From a checkpoint of a small transformer trained on Wikipedia: untied embeddings.
Each number is 500 + 40 x the weight over its row's rms, rounded and kept within 0 to 999. Layers, rows and columns count from 0. Numbers have three digits each. The size before them is the row's rms in percent of the matrix's.

# up: layer 2 MLP up, 128x128, rms 0.193, rows 9-43, columns 0-127
# down: layer 2 MLP down (transposed), 128x128, rms 0.171, rows 9-43, columns 0-127
# gate: layer 2 MLP gate, 128x128, rms 0.191, rows 10-44, columns 0-127
up9 101:565569503473524483523560535447498454576518492487446545532452484456557530468517425500504455484472503479449457583459466443558504484480486506487536452541485585517523493460510486543506474468441432519528533470574468414512526547503514543514502479411506493505518509579588455516481462505425507506501536528508496523551441551523570531553496492564477494442497510405519535429465476478508500488536
down9 101:496527528500482532468477540498479533452454563479562488468531477457385483432457483459492561472442491557546476499525473515471478523517481542525526525482555533493531546518433605419463433519493503540521444487464557568481498560508514469538487538532514513472517455469510494437484476596509527511506484518422571492509543418512451493493545514490509508511493555583518456577476527556457511420510
gate10 115:422536464461544468503513537488485454513536576532497501533448526467511442478511468544487470541538528466447467447535509568446552504542461547523509554450550499569491594506532513447484549540501558473532478467518528464456479532555523512478476504493552570526477557454537519441466458487511557493491508454576527472492548457552496500465476540465467477510455503422516569505445521457616509474587
up10 111:531493530537503526466449517472503533517524489531474492474554502536508464496463520455487539469453431495545535490511465514540529426538567453460545487502496533392518456485483547520535457426492466502409499572458459533461514431542486493481544452462485473470448425508462504491526521557514425496486522485467506440496471472486494490511437502578519512526565528570501411468503432582396502546443
down10 109:528462490523477513487507437494515499505536433503494479513556501513462436494540482494489493474465458430480427464495453468461525465519484460467558456418482530467455397514487508511488496446502451534560572622478480467482524428518480439539516508531581497483563506574468471512490540563512442465476429511484482481567476514539495484559495482523454534490560480508412447477435476562448497559475
gate11 124:423523534495509501492536481462462485498482609526508493556473582480397482552521496530531490479526462492467476510548556546457523509525429561507489546460498489486584444490470518481469492546594547477503519449544445495543427496515462455487480521506499492467486513473447534428540483522487475447577527498571536478556505379535441532546471526434538527489489528536521544503511474481523563539541
up11 121:451464537483521510475566460472462468509493579553543445499429599512420432531527534589524491497482501495432479511580529546473487448465484492474500538510512480477556461496521510470484447502519595459487529429540439482517449532507466449445521550552501483440480488486472499427589520541462466510525464461556544511577517414525507579509473545475497519488537507497473479484479512483508565504538
down11 110:536506476499511530497467510600492523551524491519492568453520455537527510429494532592494573439508536529477539513490546536499479523407553502470527483507495504498511490455521521501488454458465526500489498446403503531509530558505548572508480498543439459474501430419443483551456541537460484542461548482517454510533513455415450577459502458597511524490454451498440474476533472579520531527533
gate12 097:439576553433549535529538478569468520507505480538538508487454522457441525474390501527461513596463485491524475494567541478479489531478500461498490458455555472514444489473487563480554479457511496468520539487516553559502531590470532561466514548539484533506516532481536504577508464553546521573490375449432540543541476499527491495464458495458492502455493485496524454513542534464513472461578
up12 103:470534518475522518514563488581486511468482454566525482444471522446468535468413476498476519610487502483515476495581500471496460531467482475470543470448531451493414474455523572489517482436534473472511505494520547556498530574487567553443500569523479504493487568453540502549504482567530550563501380439428510492545484463515440480472464483486505489465495489515513453498552508487524501467592
down12 097:450527522517483489452541499499422506477459453514560550479564607480456499506521554557476523454520497518522516476507467569488573478471423544592537459412537513503546492522465467510511492477446483568467453509540541498422456459490453560540478421501454526521541520470427510513492489523489494483430579482524493462553447464476470501541542540471507535528473491424498472444526522518455485574462
gate13 100:513463494502536577463502488497538548472540521497457516506493526451455494418538428494419492593466457519463536481502536476518460489571498486471519454460499497452476441547492575489499433550423432455492486501536510442521540513435467554558461551489509511462600496469497508514521480502539471523447495441457529505485461465474510540478488527448571443460537431561531424560476504475487486525415
up13 098:452530493495458498532483466490434437542489501551552477518518490546510478555488528489529486435505564422544480514539517500454553501451525513480459571520504483563566526445480452517505558500554524550478528517434474549439436450526553478463521462521529509535383491509472478496499523513425519537541490576563508528465519527549512475538524481519481590532523564424483566494494545544519491484608
down13 094:466489500489492464503483492491460581543524487557519503439508478572465557545497515499470467537488604372585477413479460560526542394465511525537537557491569470526461519472453507532519512503540518427478531502501458481538478487467542458430453527500492445534451516543489467507452561560523535509475559499486508475508563498489462515510512484550507531466485503414555484525554458502459447458497
gate14 105:407474580577481584523525546483463457481468491527546503493535476448490446543498532458440495488484454514499447484501515436522522590453509518461449430471513452514401504495476488477468502487466532512461421485540582460559454458476574486566540530540536542460447546478505489466473571417478503516497539472439505500485505543538484512486479497451451473455520507459566458506505522530474423505508
up14 118:529528546492569537476466518495553575480507556424505477508521507475553505414513496517526482361515531479465518489454486470502470438520413482459564538524460561489513512468461475447488513508538525451531449613465448461512544470514482433517529485482581544485521473565520501460503582513441567456461517538468455513469472445506484514467465478485484551532497449552500539455479504509497572524477
down14 118:582487551533561520514520478444534490519568528424477389533455458513510451476473546480506495422513531539455530504489512455465456487587494464461539487548539546523444538444502526498562455514546519456533502521547483484556514460461499428461555493521511550529485491469526560470537522425487498500526521520521442504439463494604492523520472519515407548530506455545461493469480522471511489402453
gate15 088:517484478499560518491592523441502487522604449423491537523489432487543464479602510525533526585472496477535507529492486540527535488534521432560511459501537449543497579508462536497511471454486496566493505540489546540443533482519555472448513484419536478513484417547489508445527534458501452513531465447451543535486439539510580526455505468524550486528463560532523484501478554520419446513488
up15 087:479568479434469504500444485580465520497476485556490470457572525517514527482449492504485584439432528585475511459469501494472524521468507449508557492478484524465482445511474447457456496553479508480452499496460424496529516494448487504626539447543432453459516527481485507538537495508519536462445477589556470470492516491459515554529541530483481521424474469465480488537494441533573569516402
down15 088:432536525529543481445477500486488495534482535502532517493485503477495494447454504500507464523503494517496441503528531467520478454502412508487527496555456452464468562462526513547549531559496456539504415470503500532505425560593518463423465554458557502536512546457538622475467493493533495453498514478400528505473498499528476537431371429506487451542539482478553515540531487570450535501502
gate16 097:463505504536543480478538437440469517509492459535487556526518473468520569469496506497455635497517474488512593546460533508484450521532511462490492490498460423441542515506451490565548515556495497498490488533509464517467581559534569482571505491472484552535440487520512504515456403559473509496502490502503499542480491458528571536473422505493590585475482521529518459499548398515436458492500
up16 101:442511509501525487526482450432509486473481462511418574536488427444510552483506478540476567492494494511550528579455517496525431527496518488492500513505470490443563532468455477549591564521512487475495521572475426520543513527497553477515515469495532526532429555508574510474449452550471524457515497531524575577507488506533542494464485515490546621454488535519506413502532415481476450441506
down16 090:474492561527505463550539416514461505467493446488497601540520453442456546470523469467462533465533464455498541571464493544533500459486503505501486511503451519456568574520489448542552587503435526527503527470488491560462522531498569534497419490503479567499480500481544530577437447521444536472458542512506466511460533521448539553480545464457519490498520466505515445479547464502504608522406
gate17 097:487529528477562530534460574431519465521490510563486541531423522524434426516498532473523417486579515479451453518548542575503523506482492511503489532510459524465556498488458504445537495594563519482545528543537541452562539462528478508530497512501492533568426462488485449434472514514497488430528517483573493503461527441524540495420458493473470547500495510506416570531435464590501515503495
up17 092:489532555492517518483452552466504419584482511574467549532479471512479448479449567515482409543580535500476485490528461573492539550503551492515492509431485459440518499508413557471527546573517513468489506528543504450547518526568524512538485470469513509565465523482552425496439459534508516459553524516559510465457496461475513524391472493478561503440508486524475529558490535579469462499466
down17 091:516534509500527488511512505525523508499523493588361457516389465468474506454479490553468484495493505536451466476459457477551507473503526544448533590456528480457466441433479476545487527521517453528458456542509485454499484524605541431567530492471521511510482490504518472520526515471547501486523460519566514543520554555551475504565469424571489537498523514442500445481542474433492480420440
gate18 095:471535515555529529536451563573512428503458504461511473546565468487536450565532474481550468449465540495511542568471537559461469471516535589547459539508512472520493508502465443520457568438584511483480450467498541406458548459498435486468402452488510577504461521496515593519517479485443473540468517491515550491536465502430518508574555466504478535491470490476506474517461496469455494454506
up18 088:464530552492486506510498518550438450515375548523507541552509534489467481587497488519514489457445478508494539515459517620494506498501486557501401544522546523531501522558452481527524578537537617418541498494518482483477511605510446465466489518523497527528474534495455570544473450500444476474525534492526513481510462442454557425536481514543469516474492551476489533493537519502512567502498
down18 094:503578412512521512465492512520474406476502556500545480552584543449467436529498443445542505478495475554463468482488535571512473510468527487462507485484475491434558483491465468574581550487514428490476546513497450436518541559497456483484458471530437563475483511492505530584545406501452499510510477464467518515481498445532511529578574486499480563488438472544471485561473516496495489430530
gate19 123:520472546531514477496432478443518505537548532451558451519544485538495524530529494535497518483494462560563535522465471578554486536494449566489461479438479536581564468498471529562537470513477476510551523462510494487489492497444526482457483507513545469493607491545498517552543496593483517496559527582434490524532427426446446509510531470587496521494503521538596541559479503426505499450524
up19 125:485504451473464497511545545572457491485463442550472511447481484463505485468467524477509463548483538435474463496553524430447521462500549484500551503567508521420430582501479458452455533484506484511457492537510522519524518485531486506567526450527509549520413491432514498480465523421505482513482502439553500510456562587562502484503497545420525491500507471454382462440532498581451475572480
down19 113:532466545524416531488520430485509553479548437460488519473543436477548450470470461472532463509591463544515553455584503464427541536491441520541529584534511555425490558474476477424462514496541519508477585492477542447452503464488441556590517425501502493520486525499551469475516527481494530538535493546518543491546520567536532532456460578528508452519522452484490499515531515552481494525486
gate20 107:461497553477482535541470527519509512483497480551455492419509558485503499434480519519471466449513523512457511428447535488456401563553419534497487525493508511421478452545469470470414506478554500491459510482503460474455516508551442514472466550546548477510538525563479476554452507513525498426492515405450533493411493406504586540495499461484543510542488444548527454517541437501530550533476
up20 103:533496425545542499425525466501464526535509483404560547563503482460440538535539530489482498537484492500572551512595471542560566461444559419429460423508462473561530548537511469550525492553413457465500453512499550528517511519451545489513511496491454532490476461425504548456517492511476492599492504464496487490567533512542458472476496491491432471499511508474508526491461545550450454505465
down20 111:491496459512551488472482498498486458529454541425511526558535465568455524519494469516455500579512422472474611517507509514520536507518543437459508448445432524557414467450535474505582438542484447433555501539547510453467448504449568522478501497569505511538462468445475546450519498478517468560526455560514493480536542522493507531476516517496484467485539536494478518499452569553395539504458
gate21 097:560543498526489530479425508526492501575470525430463466467483489488461556558532509583549549464555484429522474556424468483580499520534472590484484420497522546538478473468506429534532514516491538475567499477499521462541478473552519506475467505517568474563490469514584551468535523500442517418474586490507492533516528556517483503473494429555526517498471480540475527405458481488532459450496
up21 100:517461460536512506515522529448437478409591497539538534504490512478542456468514476503457485518458503541443492456561489518414503503466550410592483560472479401508516595527507533424485534485485532525429510477504433508442504546484498519565515561484474503522539535510497438504439501506515529591536427558521487469497466464507455474503513568461541488467556471496470472543501507477512556549480
down21 106:455509546500508424522538501487486501527559570451511498453446491471513535548461460408471438492423478606481532549587542473413480407467439471494492491477514463466472482526470520507505502434517492491493475535530498532535468496426484495481499505482460476475521488504510508474494492458476502555525459494507529519495608428470505474463533492447444471487435562589545439449491522601491510485515
gate22 114:534520505516499463460440517539508578512457509487509444451524459542572550542517473515485452495563512528494553505423416532479449490477478577482457490490492487600512465553536496560469488481640536509546477523420476496518534484480435506475483489583561538544448500518461524532517575468474482446495479484482443501538557482468473517505477487446438519538439495529514444466581535487488480515485
up22 125:448471476437530485557552487437490483522479487487464534548496531540476478462485534501520505522364531484535452497496585490486514527485513487498515491517535486427463486493477524460563480514365432542464492472575490465475464520538570493491564471402388506458550507495495466521467472507522536544530514528497546511506466535500522469486579518524590435464536543482469535507471474564474486511530
down22 108:496505509436498484592582505465498506516557500517451412496522501544482506428512488509516507507420419608512532518590506498479490471590467461513478552523501555445476556552481513515481486464519508515462443452534532488468452463552574567512499550433489515495523522517419505424519475421459504521590489526492524526499566518532538477458480485529516554496472548502441494447516498505477505467455
gate23 094:465490501382560479512573522469481523513460499498533465445529499487511485521554481459498445574527430477561475539466554477566553514475489527509470522458513585504514538509469562480513555461490524476500430498504572453528457536560471542417434469546546497517545499542570465481455479553438541493526516442492521489473544388465480479512421471483584516519502500507549529466523518453527486496498
up23 107:513452454547475539465435542495539514508486521458480487508459522565489526461381508533465498443500538512471505495485460495430463465540498445512590507529469421525516493508510487555507431516515493507517528513468393521515555493442492374500481548414449514507459514499429500491525498419573466517502456523468438524540460528510534519498529463461435521464510512463455398479503517536462520517526
down23 111:521509468508525555494542512540517502548438501503436536546483530476485504470439482521472480432506584554512551513482478489434446493482530516494529486505533403474545538499525456539492510484448521494568530533460412487424471486447538492543497542478498497500503537526473520541535555493592489511516466504494480507581462560401469562546561445473430465496520472436424423443524442522469512501564
gate24 106:501406439448443446461537557522504526487452507495590431479398512522499541468495524507486509539476501583542554481509520510537478530467500520536526477441540423520501505542474494551489517531495468486465431516526540483504504578475509468475533462532516565396521482516528525459550588544515443521496537406410463482520462459504499497554483525475485561536535531467495480444547472479450473533530
up24 104:464575527552536509502493500475450451474496492496360588553517452537557507503520486501531450472552522417471498566487475439481543476544519518483483535524498589497442529455530478424474521469505589503549492498487490511473471489508442513498454538478507476543522508475525525522447491530509499474509479577556511462503523551465503440496501509519463445437414434570457533534455596497561495510509
down24 103:520392488474420447424455516544493508427515465480490489449480501499517501486506460474469515480519484530522521476552494489508451492436515607530510474424537454479452523567494506457495571499556470461479449510491522507419508507484523478498460431535596544477508544496538476481521572493470456471481606471483547479494480482476507450549404534581506516563497526556498510470519468424456525503506
gate25 093:387513478527477568573531432502478554463501512485452562439447510468441480444493453445516522464529421451536540572481520558446585492513493488488465510600516511433512488488499464452524525492501514502470499530566487441457551432415479490557459492493486504440423541528482598493559483487523503545503507525499510535523503516559539444544509516537486529520548512520566520520501479489518500533475
up25 093:437500491461496492538502486430458431533440584510558577527451548504427426485542509442532484531551467499453492490529529474490608496520498506497471507540458505449570515481451490438480458514472494476522543496576479468527476480482529464504513591535466471435456516458534554483540476483463514474500489555541504578499506457531595520532473554475418523483541560543436539487501479476543506556516
down25 103:523464528570468467502455505467469466527499483519597557496465573510422519564574478526491528478577479538482455481549470481504524532551551550508523540490411516481509525517458493434476466502494531501475504472532509450494498474461530484492511534553506474436431455504498468517454468507478509523527433514473510505466534427469556592485507572449455488501502503582387483482483561511592544568471
gate26 084:474480485472497496529454463546530597510476543552562433477413544488497454506455479462533489486444535486562478554549498479494448526474516556451470435533508494510446489491453527491513527506458542544553516485504471490447431452545508538441508548527515526468482549497609509505421568485506537435504460490509478491451583527548443554404536484446461548502476515429454485495544456498516453510517
up26 075:499511535495494492497487518423560529538508534458434572528583511512444564514477464542439486424501468523519559448465456510551515496477411444489510528476486535510507497486580492492539440513540470517474488564463489547509539554440461499570482527512510554544476485467460478478574488540538510569478527459495507501553484410492504485517474550504545441512543461515582547508493574487432605527474
down26 078:517493518455457528495476468485528489462455458533585553422513517472518512448479478452488395378578505554537513551545473568527459449508474518455504556582570479533480500519545450482551471483563554503453451490537462493478499452534468529527425497464495498396446535526528539422484543506519487518485455466457510552503477466490559475507587540474447497502504497471524510510512519528492536482484
gate27 087:440464531452529568476509448502545572515530484525471455537538475466507503538509497526533435506460496458496554522505502529453554545534475448566497512470456381582534500474438504542498513573511573491504498547509493467487463460414477561475489557383461516487488463503470453458530488505449431486563460528528455491503543469461554469506557481520503510557504489560565491543458533461495476569512
up27 084:521523541489398473503430529490491485530509540461489573430497499503534444475558492563476552518533494547526479432500511544526483520402449541515490511446530427422466468570600514529544489466471477511469450488532485552452463515529513463523474552496448493498488614560467533529512468495526480520521451504435459488465432433545465501517505521516522470597575517501472508506531483477474501554505
down27 091:485495549497530491518412546490531461496423511513477519485507513518535485508554499486495537477531504471524538473489490480566490514487493532511580539573489502431512506525559487491496492479549480515378511440499474526462522552554488440500444479511399467450547587583468532569454515496560485487439528460478494487507542493533554438512536449445455475518481540501489509474505400540544588445433
gate28 086:515529401486454491407513486468429529505497484484493517495526467459434458518511518538553575481514507455510473547587436444485523527493465464477549543510496513460445470522460564484542494599521495471449502500498497443459480471456506445508418540469499565509499475436549441445504550529528499469506493459447528450478456496498461545473496452467559590430501542501546488450513576543477509470438
up28 089:506488435510462484461539511412449499503496523428496582499486506504490463515483515467567527535494458460532435531583451411457534498494490465480519584489500545482413487468502589430544500574471528496423495479494473498524466503479530442503465553464471517557473505495547411471472449522546488501399493469495559469497451473451458490502411519485511554461492477501482522505529564511492443499442
down28 089:599507543500547536489494469407532486505460546507472495550493505487564499442491551453475534497496491471535517450509519488489507460471513499512481498458466533568479587511506528474505471485499490548544427471482554517519506479541550512403547445511480487460418541494524510510572409482471486508474507538584463486579529406460459544523544467532465490499535573459511409569477433465441512501496
gate29 096:499454511495463542496450462529499512570570459468492539510411503538468491484577435476520543488427534477478547520468573474546478527429516483525506455542496456442538518484469466506517504482512434450551468521419506506587538505554549505527506522468452580491474460516531515432423462535455429493485490491455586510507511475473511452493572510505536558422487524497578468478474550455448515469536
up29 099:487463503492483535496434459543446505574514452409455538471421524528519536514599504504487556485493533514526529500462536484548519553431529531531512432544488450442530541496532483478496435462459503438492516539427525512551549495514552519489505525492464605531502427503487506495464560461406419537495467492481552526433499477442501458420516490487551522442457507516491482512494476472426549478491
down29 098:552475490510487514400474492559518472502552407471482536555525545488475460618543409454480548478490528491501494501517597479538564529442465545488547498514508563385461558540513511472495536504560506467539476473487525480521585487529481494505491518513461573485512493486469501548492476504497459481484522506447543478485541579524506493466597477472528514459464518462522480474526493472492557601535
gate30 114:493509538524491456549497520608535432494474505523546467480452432477506463554504447479531422530520481562518525525411490447452530526478504546533511555508484472534484417488508490490515496503501549523558499481444490568460454500453513450453478537512590490521465540505442563515551518488473442556569451576539536533524585492503482461482533453455479452520568508427536465422519492487520448489527
up30 105:465556515511550569455431454464473520511487526465459502492582503455476498468516549479454557481496515457449440468496498555524448480468513501425461494457524539454533596458495485502531510495463417481437482503583514455492541484618467514534557511510495478506548528522496470510498469484547554463447506474517512452437474451509474494517439574489540548506422502549448549588461503479516490533426
down30 106:510463510468521532389456504512498547460506571404461399473571513536504560519505573506433536526528547487456539495555537539517497471520508528416461523460542550480492533502543417497538495465534455484476513505625452491528479515555542530484520525555488447505532534540584582521477443485563490471514491478487507533466479500508465485514502504542483511496469464591520558528478458490523485481468
gate31 095:520515453572504545454552478469498520500525526465541471433496464461495490582517493491508535549462467482478467444579417453501498435451511517398423488546493550434502483529480556493413474491452454521485503487507564410538438398539536510569455476494500485497496496476452486475432510509545475481543435456436503533459511479531551503474501472514497535557514502501547511563484478508425467541489
up31 098:493532459509494569495483542520569507419478504515459606517525441495485526531516475451479545502464530459529464488557444490484530488491481468533539548497441456474480500498528483529500458465467424480511473514494577449490502469480457467529521484543445535518531470467401497480476460523533509561560500507546521529421434371532556559486480466502593533533494512548572567518470537539443510536482
down31 096:489459585419469423515481525430508489421465502479497471549581489492506497508489551493478427519602447521492638584571524440557501530528544502539452496578473504544461453479543520574471473499539515457507461476528490506484549534518478443505487518448511587509494544466495517442514494461505489471542560489524450465552492464503543453511514509524529503472519544501572496469532499516520532505494
gate32 091:474464521416512530469485454501529561523544515466601551548547517534493573421527523547463498482551519485439466489529508526512423423485447455482503415511470460426477484449506514543526497494465487518543466563507568488495488541492579543525466521492456549516488467576548423448487514565457462483494505495492580509514512525591545455449521497500511516562539536463482485559489506558489451490495
up32 088:515551418516527544485505513506518473475450485527402460422391505468540424504447487564510558464420511489520558535480520493438503531519599527487492605529559534536483460545490482509484476552519502433448494488451441516529525462432428482488511455479516458479455496427454591527495477502512529518457482498537415493479522510451530515534540508504497465485474469509524466428536524503492507521507
down32 093:491496463472483457479492497499493500542474478443556515543519441528560548436519507516459505536562466466445399487528503546455451507462460529559506437439458492420445504504483481540501481467556553486528444493435512476440534492588542488511500545533508524504587546577501486415483517493456529528479509501519592572518482569473521506538480491528516513493537465499508531504551574452487399449474
gate33 099:493500514533458442558482540516498455517474534510541463494444436574523523521534420550504498511528479529572515477452493520455491536507503566499490464448534530554501491529507523534499472460574572508552530458500437522576502456514483464461477485506478473538560543456505525540452501439532496421457481562525534478561475468499444528466531450457462449507528494423483584439537472471633451467513
up33 093:462492503409500578454509525433496524464537511499502532555540523509426492492459473447447547495522520515513468500534540540553524530486504445520540602550460494522529531472471446486515533551505410475452534515544492489459563506535512449490500585490513548446509455470485457462551512518458517503490481444520456498448490419486538479489472523484481597507483494597503482496497525482462650494541
down33 092:463429486398479503549487492528513519494529528554572487522432502422558545556491502479491463511547514515586568478457538525442471542437525526478516523467561498538525548537545498498510490452555505515478456490552547508515495460497551465534451484545503474516563471472481564473479489392520464459477588424453446479563503449502463465473489459471487450495498538561529529538538543476498556542445
gate34 119:492609471359462560503458492544502516540599441475482520552432457478504525494492488477475537526532568472504454544525563476522517554460540451501536500498491431519454556420453446430556517552430492490499542498544487510495464543505485505536486468437451456502469528517532449473489522465522601529523496534535568529518497505517517515526463527513539511487492506501514461581519514561486470507448
up34 119:497592467359478551511463510514509526504587458455482513556436461484497524491505450481460529509541592496460469538482541495530500536464555451485557509509531439515471572425455440438579500540441510484535540504534458515504456525518476508494491505436450435496489532545546466496518503468544609553545488542524561520519504506520512527549452532506527500495469496514495463570546502545514486493451
down34 106:506537501598482451449516500455539442537501500532477501502544482483478482536532500511467487510565501522437485497461412518478493426537484475472472493532520532473528488519427483543496494502460516545442491553429481478484472550436505517461503455495498445478514465489404574489497424527485508463460517486458425542466522510470512585484661467545438548538472514487472520508515519534474582501575
gate35 092:531528483469522517511451491434524528525500552505511518406512535510496467507463485541542565496506542508515501568484511478527473442506479441487510518497474446495535451542498484519432497593532538504534491502409569439471480400456492440526458533547501601503518443503460530473489489458502531529493507535560455535435526487516460589498581458451472435458497467497489472477469532430449416435527
up35 099:409487472499514543521541547567480474479479505507552521554469480436500530431529515444481425506447464508544459481507505573499530503471530503515562530490519505539478455465550578537557505460561461482496468501553520517527517600558485484475491519475514550444468559460462457513517482482558443447544484487527546470561498522565542443498526540563563516501548509452551529582522456548519546593486
down35 102:452502481488555479533551542503511456527546484524516512465464501522474496437478535474433465528522461624521472562561568540456534458503497507528492556496540465558470502447533521539535502427517470481505514469574502478465443556464509519438485476516528548486494527437439463458506502476499440535467438535557552474521537528532517509436537521599504549539518483474597561513535422553515570499505
gate36 096:466485597471536541453567516433474546618551516491460424501566470447443549493560500552502506523517434487493499512473475459497454516477546409473484528422497467528473502540490459536462494514437436506465461579463512500456512554498500482487522487494578508485476454564479578488516462504486438533487543428466532501564516506502502509565451506485500561521488473512546441482473459508424467499476
up36 097:436487487486484516475488532462446546513539486506496510539532504409517532464478542491525520508429532566427504522500534522559503490453533436499498395499542508476547529503504430551517483579448535570538504514519557481457507492479471527429447523539575559571505454470500478504482552539500526552503534442516487487503484533521483467490476421442482560447484481454593458475455558478471388486478
down36 095:474441496533369496532520508533441551484491417505527507469486513469527519458525552475526550495436495519428570475496516591506510491468497488497497411533511485501513517458472490526540495567508484561540482519517493496435521470428462460512485494527453482504505506427530553528531448569467461507530495418504487502449519494495461460584533515533484488455504493502606479507464543498519416414408
gate37 095:577462507423540494477436565434459482473520499469528495455552410500521525484506448530519582441476488466469489495514478446556452526483523496485455473521535506526487499490466540460508546464505486443542500482427499534533561426439540481526484529530491507497502541533438545505481553448463522510492496480438474532582453505469565521580531477558561427538542491493466439514477411497442444480434
up37 091:441538503516509567506525440492548499547497511509464521555459608471462477511499570482514451566494515569515468507504495530463521486504481478524573522463447467463500504510511498496520494575472504554481482530577501479463427556554488537469507522471488514496512496465524471503493455506532505457509509502585549496402527475510475475429444554402432564416455536492523565517522592516568536558533
down37 101:438459512508441488475539432513381404515524437526461494474524536476420554498492536536500476502510516530505532519485484458445496487465458418491474460426532491570488465492505535510417506565376437513475543492564491467443491501518470522524461453474493526549567454507466503477527541485502536545513533458534482553496527507505514462510500521450470508569524521521557438539484542512456537415471
gate38 081:504487493603525520434460428442471518443539506542503491441496512481477556483485494516548502600500472565519561434572484524548507515488449475491474429530501451479495458512444454461526486496498418496467489534437513502478525522483501448465536488531464527508503511573499434519493465507501479518462538485412557506558483479593443484513531506431566525499473506449569478459519502491394499526429
up38 079:503486512407514445559543534643532547574440519485510479534505508533549498525484493472400449465446563450460497516405480503472476529512501574479496512432528513506481497557513480532505454499508548503541486482566492504529530480538437503495516537492509518488513492452499523469497486501519456507537499438519471539457521445408505464512448517547503457509488480537480518544421477496614546526585
down38 088:490470538492533513573495502528491518456472515499565483469510436544549473439487411486547539551461464517435534435505497518471466527524459503483407566452568532539503486552542500497533484466529480553553555512477489467472545516503494490511556471483498532532463569376440478433450487488461429546540584435509524495575509440502572510520483499459501490505497506513544564549459461554497457515513
gate39 097:468448517498503533510490494492512559506558464458441509454575486459550539544505517574521522447482414571518550507499442511518493545524451497520527523562469463522512466482521508506567500514494472437459467510467534542516562520461447484517508526451451510463437499542485522466481430469455396480491428444421522510559520489523479498512470471559580544523480532521617500531548546485436560511446
up39 097:507512503505518508539529536501569513494440463453526518538475558429431518491434457417490486503510456521556502475492531543462515507542421504448463525495554436503530508480511497499561491458499516460518485542551446471615514525501528540555468553458499538611437494457521463454535473449527566519527553560506498488593531553516482546538512503473604498563519486542506494569507473533479540489525
down39 094:471526448539526516551557476514551518502516436481476493562560544465485575514464477504510483570505515559562530536504519430492459527549542473450476537506444414508462498504562498512560500526485539502518549534533537446627445545505500518522526506437583448485455530415498458454462516445525496495501474518428568474528452524521461496526535507504529553498484450472482510536526526518523540384486
gate40 124:393542460504447563572468468526497466465458452515426563577527533524466481529540504520500494487451552539529468520502520479469581547548544516467519564513457539479439432473450457458478506499519468544554513483548492519487523468476494524498477510454545432577524552437516486419487487466494548555481463531603491522485556501465481516427561485508571513430475508487495499507514522578518524507533
up40 116:423550443503460553553479466540528486480436441518455515550526545551480469502515479526482477495462550507524490516524517475461545563527552517462513530511460558475437448447508473515496514502501477563536538484566463507516524513454493531457482508482523408591539564445506480434519492484488558553469453518642481462461566521469523519389536495469513514415530527489486517484538473542539546512512
down40 114:482548404476514479483439436518480473533566557460583514597548538494509539465555491528516538455505500527502427494495503528514469528396505518496478442475522508512504484560523501515515520489457420464591471549554521547534504491487494483481509477562573542490468454504411492535526472495475446507507540464461480529477501442538498486466504412471455540535425574511479435425523521479528488510552
gate41 102:536467547512508492450499463529418470523520464537452455510443513561520542518530598535565573510490523546543516471447536491533450489478469535564451545515581537577589528502534483510458502557503551529571525521506485429510484439441524490511493485486491532492483402453514477519503544469408500508512538503474534460555461511558509542498576461563488536459522515511560453511482463506491507522583
up41 106:462577482468483500520510530500529528514502538492545568552535485493468447501519461447442450500493461464453474504557432501478504556502553470477510459448457466415380461477482552457505496485454446523386471489530524533478513558580492517508506493519491485496477562539457511455476470535548509532503504450526473516476522475447515474509357593447470455519480491503443528533487545518495495489427
down41 102:517454532524473488434555470468497538444489462503499528475498483565583475551513465433454468557530547450589474510473555504481509511494497558443502461516495511476487488500536504412522476517473481468492470428567550536498460529578470564552491547478466492525562535422500488496465466531511458521495502441422547408567511511507516470469521599531512495493498499544486420448536496520537418554526
gate42 084:471460451560492466562460524476505502444490495530562494523462557514425519587460472505495565509506491502525522572505470417508558516608538563520501494490484482491478497558466474482490475496508579457514489429536485499481471449475499484510565550482492542588511495505465503434431494503506564511477460528549491516462508503517599558451523488456589495502434532465504568564500528443497484584515
up42 083:536500521517566530474577509507483536556512475453476486476514484507592519419529484590530503460482498541467472453487498581505444464391483460468472515516555524464529480507512496558504439462522449489503482573435460477538537541508532484490464532546534467457533467528533546540559496513518463475523505412405506422513500469542422506587458514494483508508531506507517430404486467509487523468458
down42 090:488517484500501469535515431505537504507480521462500458445530494463450534487569450558583472505552486532523487462539551501502556485493527487502484589489539488504472506443541483523510428552523487450586489503476411481502523565468462548397509522512510457536513492565493516521465447499495479438441484411484544386452525535469453499510500544532476549428469542590533531494491469469519448519438
gate43 096:515521497429449533515533483473529489442569484525470573525521457503522502482504581520481551456469536476515534557514539449508493468530491481540533535560527508464450434425537436477527450524523464576490407526542517526515514472522436480430531470547479549523472502535532497505524561565459526471442482530475526471525449461480470503444495462462549487513456432624567435447479483533497451533459
up43 099:512539464452447539505564468491540473457571487536477582568533474484557478497469617516479561470454525496504521541516539449501507478525495449528525495556498528481425468428531429479528462523520453572492450527552503505496514469535444487445477502545445540510494514535494459515546516579488517465434510567496496512546434458465487526464447475480533513523460419624547489469483489528493453528463
down43 096:560479504575500476474476501531483525573504490461474510517508479476443490441552491517499493485514456505474444550473472505482515536477601443487563602508460504422510536533529503488468481578420536460515573527514476488538459497455447469444560534548434503432561509491522535485570505570551437555513506473477465503475473507498472510511501505490531541398435468491530433473455482503434432519460
gate44 107:500482449484594520421479467444581523427551523520476531439470479479443480506480476457507585455504525513529501528461490490522482526469531495502541493494505547533526488513440516539513572526557502477503457566508506504479518529527459504479528522489455542445522410472433498489457439540477461516508427443455458508582449431505543528517541461510540515540587421545535487541449484475435455432544